config = dict(
    num_hidden_layers=14,
    hidden_size=256,
    num_attention_heads=4,
    num_key_value_heads=4,
    head_dim=64,
    intermediate_size=512,
    vocab_size=1953,
    hidden_act='swiglu',
    norm='rmsnorm',
    norm_place='pre',
    norm_eps=1e-05,
    positions='rope',
    rope_theta=10000.0,
    rope_fraction=1.0,
    qk_norm=False,
    attn_scale=0.125,
    bias='none',
    tie_word_embeddings=False,
    parallel_block=False,
    init='uniform',
    init_std_qkv=0.0337,
    init_std_o=0.0,
    init_std_up=0.0337,
    init_std_down=0.0,
    optimizer='muon_variant',
    learning_rate=0.00653,
    beta1=0.93,
    weight_decay=0.0,
    lr_head=0.00601,
    max_grad_norm=0.5,
    warmup_steps=200,
    schedule='wsd',
    decay_fraction=0.92,
    decay_shape='linear',
    final_lr_fraction=0.1,
    batch_tokens=32768,
    max_seq_len=512,
    doc_mask=True,
    train_tokens=355600000,
    max_steps=10853,
    dataset='wikipedia_en',
)
Each number is 500 + 25 x the weight over its row's rms, rounded and kept within 0 to 999. Layers, rows and columns count from 0. Numbers have three digits each. The size before them is the row's rms in percent of the matrix's.

# q: layer 6 attention query, 256x256, rms 0.105, rows 253-255, columns 0-127
# k: layer 6 attention key, 256x256, rms 0.107, rows 253-255, columns 0-127
# v: layer 6 attention value, 256x256, rms 0.105, rows 192-213, columns 0-127
# o: layer 6 attention output (transposed), 256x256, rms 0.0972, rows 192-212, columns 0-127
q253 104:502492495540512490511529505490477514495515478501503483476508498550498518515498495510494485505452514520513486521540444499465522503550507523509544528514523494515498502526500472486501483489499534498465502553502503522520519526513516491510544560504498499502496481480478492494454467551536477481514518493482489488511484548483489506514495474463524532549502448519496488480491474496475458494503
k253 104:504492489498475521453506495484559480483518502494443493515490503514500505535510510515484521482502510452473504483465488482514469509499495531474488519492500536486489549501500496484493529506532481509457459520490472475495554553479512517540458464471485505492514464507489521466466475513509553470450511497560531477550521491519503554458482523499534506488541509502506503506558506488485533465551
q254 107:495472528463503494490502528490515517509523501509508520529521501492513489503459508492499528508490480472520529485487456509517491445490507525504454500519487546498493474459433491463469469497514457555509529553524497491520476551513531490552527533492491484486477494479479499535499487515504497492519544575547467497454506481459454491503476487453501522505497496478532503500559428502468516503492
k254 109:482526574518491480500525491486504472468478515492527520507505497541474476521503494504479456511473506536479501480530483465500531478508483515534504476483446486442522517522460509535476507510541489502428466501523465481496461525503483517483427521492499483497552482489499533465487565502466522483481481505472489537500489540513463527493464507465518486524509469463507523504498509481460495463468
q255 110:516465510526533480471536521540496483533464482478500527556497504505502511536507488522530519512507494486549492500534499489471479497512480582514535519539457505458493505486469505485531518518518465461480504498527537493491465513475460493516523530473496466499499477479478486490464493489514513550440501509529546497467503493475579483537495488473519465493521505501542481487544501493511524507498
k255 109:513495533511541513510535485466523469521499539499511488540444502511446471530514516468487503545535547511528526453478505501478502464470521506497517516546473525473480511483508507478488465460478483524564456451500533489491467497480476524483471531486536513548491536528481504461485497481529494518506534519495511495503475503504513496508459475504500518477495469497509487515447485517483505526535
v192 116:475475505490495510535491519479536504478504470473473502496497480466509497515523554490485495507538523466489498492467461480499509504475516497490498507515525498477496550480498493544518567512503510478529518504496429525519525492499531487493532524514493491555490455481480503457492501518507519503539463493526491493491520519533487492494549541508556458516474506477522508491504560511482463510485
o192 114:495498510486460500463508541508457496512474518568476513530522494477469523515516489529508546501509501535515491491497547523468491493474486489481490495510470500530508495495504489537521486496536471540486498472496501503503509481496513501498501561559486489443496534507484479492518502509505456524466525522486518493534474479508512516471534472500518488458504486524526462494516510432468511495502
v193 104:518457506511500510502519457483470510497469514515491516483485479482549480520540510486517508483536538474533465506518490532468511504485459501515535514514479469496460490509470544452533508448503466495482477533471509520492524486493479508507517502482531472513506479478494516515468533472464500488526495491533505505467524501508519510514476491480521476528513524452464519524521491523507521550496
o193 104:491539480512539510495492501480520526456501541471482503517509497461454509496458504498518493483505483574475528494492513520519474516498515492473521472494482488540511512504504481556472473519477522533559490450543488467575485486544454519518503467524490497499483492523498524506461487456514454512482498476515483509503483469499531488502533493449491511537472517512481520465533527521487557489480
v194 107:544481488512511480514535544539534495460541488491524469477488521507493470494510494531532537498513464528473490476470495514501498493551486505506507497498551509503534514488474519477510498526508524507552512493517498486491469499482510481477503528519493439492476503482503455509525495529513516479483487532500462520490512513488462504512464505501501521518447508517510489490503491549479524450441
o194 107:512501493473504571507499448471481491481509524499537544493491509512546493476544545545485471492498470502514531493518497515490511506482491504514492503528511507512549496468537503496489502467514516538482462482473501474446458507495475500536508505501487540479510487467475489483478521522476474543536511495522515528485481472503466527564499495470469515498492509478503496497521480504507527501493
v195 108:539514529470548530542494445517495533450489493520515489476477508487477521461473553521488516459492486534508525500484460531483485505558482490471517521493508505511512493510484522503507486536541480498532481498513482497476485506479529479472493550470505446499515502465501556506509500520507510523531506475541500498494493486536460519517457525513486484472483529523520525475514534526497452536466
o195 104:487476440510491478517516504483473503491522527538519481505470494478560479570514487492509491517502459479497450495471492487507470485481479536465534468510455504490532487456484472521523557506524478488498515513452494454487516450536480524502523533485490533488516513482499497534482526478503526500452511463494474528491467492472530489539539513502497511517538529493499492495537554489495542496519
v196 100:491476528486518466539489430527531508500496477508510487488494436526502542497545525460476523479487483482471485508445483460546479494519524484457511468518511478500476472526476502513504518519495515542478503498499535478494482488526488476498484523489472551511519482478515518526493495513489486512460506510478534514545502521526465509434498503474500457460464484495461521496441519545534470535511
o196 101:486485527508447461462508501501502422522506549519502534514531492496477504494507510513529489461505504468533489537500494479507501492511478528518499491491523546484478511535513510495517541512513506473491504550535488513494505497487498499472536482529470505423475540518483484484470507496512495523468502482479533504505502521470512494547506467476528523532467526515532533495482489520549537506508
v197 111:494465516481446541475543520551496483488552462472525531518538495506507495454487501472527499505530527529525498479553514469543507497498507499541484515546505455490487518516505532522490497460530487507504490530519486469445517451491555463511486555486503523504465514498461499479476513495505495502511506539502574446526491523509517463517492463512507516480496489501504478502482477484491486533554
o197 110:487485502473495533542449495520478478493474501497501446501540526505505497506507506499492465468491495465451488521504543481447464495508490457458496448478520517462510503506499483525536478498507479524463518514464440512533469485502515482493526486485443522532480478534500457496511506492493519508491472508473486538506509508550460534474454500481502478493484478519495457539480458494552445457505
v198 107:490507528517532451531494501532493498495500492478482536504509520465496466478488504525576544514466473451494496549451438491464503493541505528495444515520503518481532523525509520484469514469525517520488473515499498531469543524504509505488529515456536534483490474482494466491523509478492478496529506523510502511527511493520552503494494477477532526513477489538526504511500509502525475491529
o198 107:495494487495472492520538565527409470506471478508502503493487466562512464501526491502477482481470538527485516483485489481513504464512527487511499485501552458515523526489455471517505481502522492495529484497483486479499492426471524478508500520501487493499509481499445509481484455522522474513478506483494498498476500536483497473542537498506504506484535511506514515524503467519494502509469
v199 108:525473480479504510533503473457474510491459458512485496468517477496463514472528508495536520591512459522502544516508490500508523489476514517479508537494521494488547533499547524494477482501510530540509512464494471490521522471522422518499519447466513489505527524514476486506504499559521483508509471483497529482504524522519548528534498533539446525457541488571490493483453521536527483503525
o199 106:510523508496483481494484538521540500486514500516472510498544504525551498488460479521441494497479498513500488418540490525473472553529562462530457492492499491493544527530499495509539489521471523523525515506459505502496521482509520469507467480473510487506473538508481471495511492488525503440500525486522506483511474506516530519472470483528490509504466511455513479511559495528477471486496
v200 107:521494490515502474542450514567505525486468498508500486484521471506461498523524516489503450463525492511467512518501488509487471469494479484486547541500497443487523529534472543463490501539500485541498506476534464473500530494512491481496517505536452464510483556482534532492553463501472518478507514496507515489518504516496507505465484488484521459481510540508482498510537507472513497502473
o200 102:459526478489483550482493535536462513481480529444477526522507510497513497477514519473512508527506502461508543498527566509473492485486517533487502521487500505525483493563486515499505502473554501423512523559476517519503505518549483492503481508461548521522488488501456484518484531514534532484485499528500443476501530494506500464492484464512520503487494501459483507530508514518496514502503
v201 108:502525497504495525517460460489463479488492520512518506500501499527515559492499507450469524455495529477507503538476465541498474508523539534468497525492536486529524491511473510451498533505490505469501463521502465547514509475500502554464491481517481505451515529487497511476547498508550512476474501501546467462506528482536513492537496520515520475493481492487476525501514484538479493515493
o201 109:495484429535481513525554513476467537525551497464496477489481462502508500484491508498514500466501494449497461503488525496521519515507499523524517490519482488488510465497501450502508490476529486489498519482550521481499509550468483484521486530470488507523485503554528496468485500469510469514481500461487485513477512484464475511488508516492523507527490529522527485476520527470521539483498
v202 108:484471515474489563532513508492547519520505500519539497553504511508521483497543536530515509492535479490477499478497504546518490469524497499545505468464450495502459449523506498492511508500522500487495539500491508498505483552489523495490508463513511459496474529502552461501490479442460529539499537517459486524493489524497450524492491538497483505512528528500509508468558538505511488461495
o202 104:480467512489509451517498479473486485471468454483492526498517531441517501496445479512460512505520503513545492531543473482531506508473472470490521527543492546491499494477504472507463502538480526504501469495515486492518477492484463508474531469491528538454465517504525521508514485532500459523515499502496480414488504446532507488532520501500462475522508476495506482505455493469505454505500
v203 113:506446493499509499510508480506482496451535512510515506503462500525513522496487499496469532558506484543474485496498492500488490523508491490526493505543443465504491474532515493503513526533497510525490512510507504510485505511545507484491512474506485546471505476487515519443515514482476491526469477522530541495514484519489489526504489467515542504494492542488546530497435468496517531468493
o203 105:504516471518494498467538472470510457514486534530505512474522494511513493479497538535470494485508468513528456481511543491484520469479504511466505548475522483484514517506479494497520507491490510538490468486498534540478498489517473493506512533468453501493538502514507466506504480517527493475494507455482483517528527485510522521504474517474537480487515457546506491560466485453466517516487
v204 104:475510507452478475484523523459566536482554522464482475450490506488486476507508500481534477469472509508488491465504511501516516511531513457479533479532492458519490456487511497504547510492503505503483503517518477446534544494488488516510517508486495523523513490520472481495526545489497506443495540513504502488502485567483502499488499527515479480478535541519531530526548462534490461533508
o204 104:493520529481522494509570472495493492519483536540504536485518538445494509542439512473515468489521475519513517497517517506470496551470507535495488459471540479501533530506466514513483491503528468485455468449507461497518478442473490480526522494518484491493475535509479536541447474519518526516487476483555530471490508473497494473498488445509501506482507523536501504508492537524530475506517
v205 109:502520486480506504516510494511532497558522469498467502537472532480497522504502533518481513483513467458475514571434506468523522509525515488499507507502512501491485517485528504507494507549429474506549481512506511484527532530477497551494495531487522512509529507481482488487563522493521506502456484495522525495456489480510489502485432496497505481536491469484465493481513474459488499487520
o205 110:517495530455514468493509506443454508523503520534506534492456455492475495473508567512473493495518494524501490511530517502509514500522538525489525467503484498503508473482528502520491475464549504527482487493525476471524468486441501479515476551492515489491498498514512504503482504477484524486486517516499540540519489496460515496517514526524469502480479519546537520498454510461488485525494
v206 108:490454539540521520481527529499442471482526512522509539476493483513464468460513480503524476508503432545516468527514495500486510490490505528519501545470449506491521462524521480486522489496539473508491488507478517490491524535466462479486531490477509458466523486458479490530465435526531516561523478531509442495509479462533514528521516506483499493482500524521496505484512481491483502489469
o206 105:477490524492526518493473509484503537515514521521521461544484523516488483472536496519480491498524496489521528497523530498520504509490512509478497499491512521473517531485504541455564498465520523510481484480492491486520478492505525526490444487516462484466482501480552488491466509451480500499497546479464539479520521509485501498480489513504478507489510507509464474498493522485536506497543
v207 101:497511500487500531479494420498541493505500515501548516499496501473522496470525469550456499455497467475487518535524483461490473497488491555457536504504477520518518451481490446518496461535543442488515510562480510505518537518506533511452486494497522518489506503500527448514471503482455457540500506474538476491521547510527503475518506515494524532520494472501507492465575499536481458489503
o207 102:477502516508505482542549523491516513506478502458526532476535507551484487484482515516499456540496478493462475541477474528492524516507524517513487492526527480526469448484515524463482567497486480525496549467517506479458461481494478492488516497494463491487486496488485470499518515470489514502491457514413530501511473482521504492525486487507520522546509539483507468536467452500523492514501
v208 106:524492474507469529523466490477494463515549463551456537461496519503457495523533497497455505523486468492549471511550487532506477518477474492562523495499505510505477523468527476475444464520499494515505517502518490450530533520499511500469476513470502529506479483532510489530520467492496481452507533525493503507486494504489528477486452493479509484549451521496508480512496550471489522441492
o208 104:473479513494473493484460540488499536490532485472520483474469519471515526467513504499500504468508502560537500495507477459482486484498548506484454520506489511481529486531494529480501495451511517526536456467537505516545466488497456515539521534518511508509474490460509481460495529561521527501475465524530497525526491496506473456506475516530496504511496462514493521520482457542498506527499
v209 105:498511501503545524444471471510499496519481473460510506500507529467469487509537520535562491474493500539530503516518495493480515522468513510505511495474505476495505507501495501500504547546514474497496479512502507535490489512543498507472521478505555509512512527531501520526509467497486507520426550510446465518481495514499516469507545537524494490466565539511494519476446531502489516498475
o209 109:506458506460504539511458527514544499475514497555530517467486490510552516507440500504473496528488525501493514506550530516504505493521484526524477491525489489519518477489484484521461501481496530530504580522479499493466503513487529534469452486506486438464522508489497470477484508527503485485497506442528477482532492526493478481499495490512456496482431503469496452517474481468469470504504
v210 111:474487484530495514533485492531497525501497498481488512471494510539457500470527500460544485505489467493503476480511570516514516493516492499477485518469482488506462475491480470490501472486482491532515503512541498483483490538420516546497507483505506478444506519547508515476490527532521549513477536473560511531460469525522546520527499508486539495476570466495541499515528517467513508525467
o210 107:500461471499558475491492474484515486475505504533546454543482543520546477531456522481453559509513498474527506525510516520520459522506503470508524505487480490487489502531469489471506551510502535478528463505486478493510470497508493503499505497479508476547505470488469492496490508490510503463494485527495480438542513501476494534523472497488528505458478465524479493492474470487508515479525
v211 105:481513498497467533487521477479472501516461529474519469476512498495475531510481539500516432501487484502487542477487494549442484491512539483465477474463480451475529518518504506536495494445518512498539529488507494523502533529523526480504503449503508411502478531490500514464505487511465480534491491483476501492478489497505502509493528517481507534546473460541511495504506549450517504495527
o211 101:504519493470477505549503503574517492493482519499507498514497473503493474533479497521495487529505480489509515551500532414536485507498480514534505518508521523506542506447451494507496483525531490531459480462472523485460465500485486464454442489517502497498524457544499468512519503484529477454503483512455471458484547478466500508493473503522503454462518495467518525467504483510514464470507
v212 104:525480482508511494476493508487486479504484504518523487506555501465509465482534489508504531549505478489500506464506509452492500514500512494506525475477518532528492522480501543499466471510468487527516487524488474477448460486513565497477482512536469552482514511565526517490537476499460496511502519499499494489584515523469473529576524503483485501541472543466519474522519490473494504492540
o212 105:487514535505507497474479460489513543509537505492516545459529517574488517492478505514526479517520453481458478484526493488498475508473526492522487457498507493484503479506520468455507511499548473541497544496467519523562502507489475532596527496507531494461508497432491509503540532532521515508500491466487504522519493512532492497512498497519489507490490476496569503552491475512514513475519
v213 105:445495466532492498542502535487523518496516485499471495483481520511534452477509557502501561521516499488431540492510483474482481490509507519521473478471543553512495488503516492502527421492487582453481448526509504545514471508494511525517518552487515552486491487475518469481510513508524482505526516514532448501514511465497548513509511504461474513485529510510503448501502475490546513515496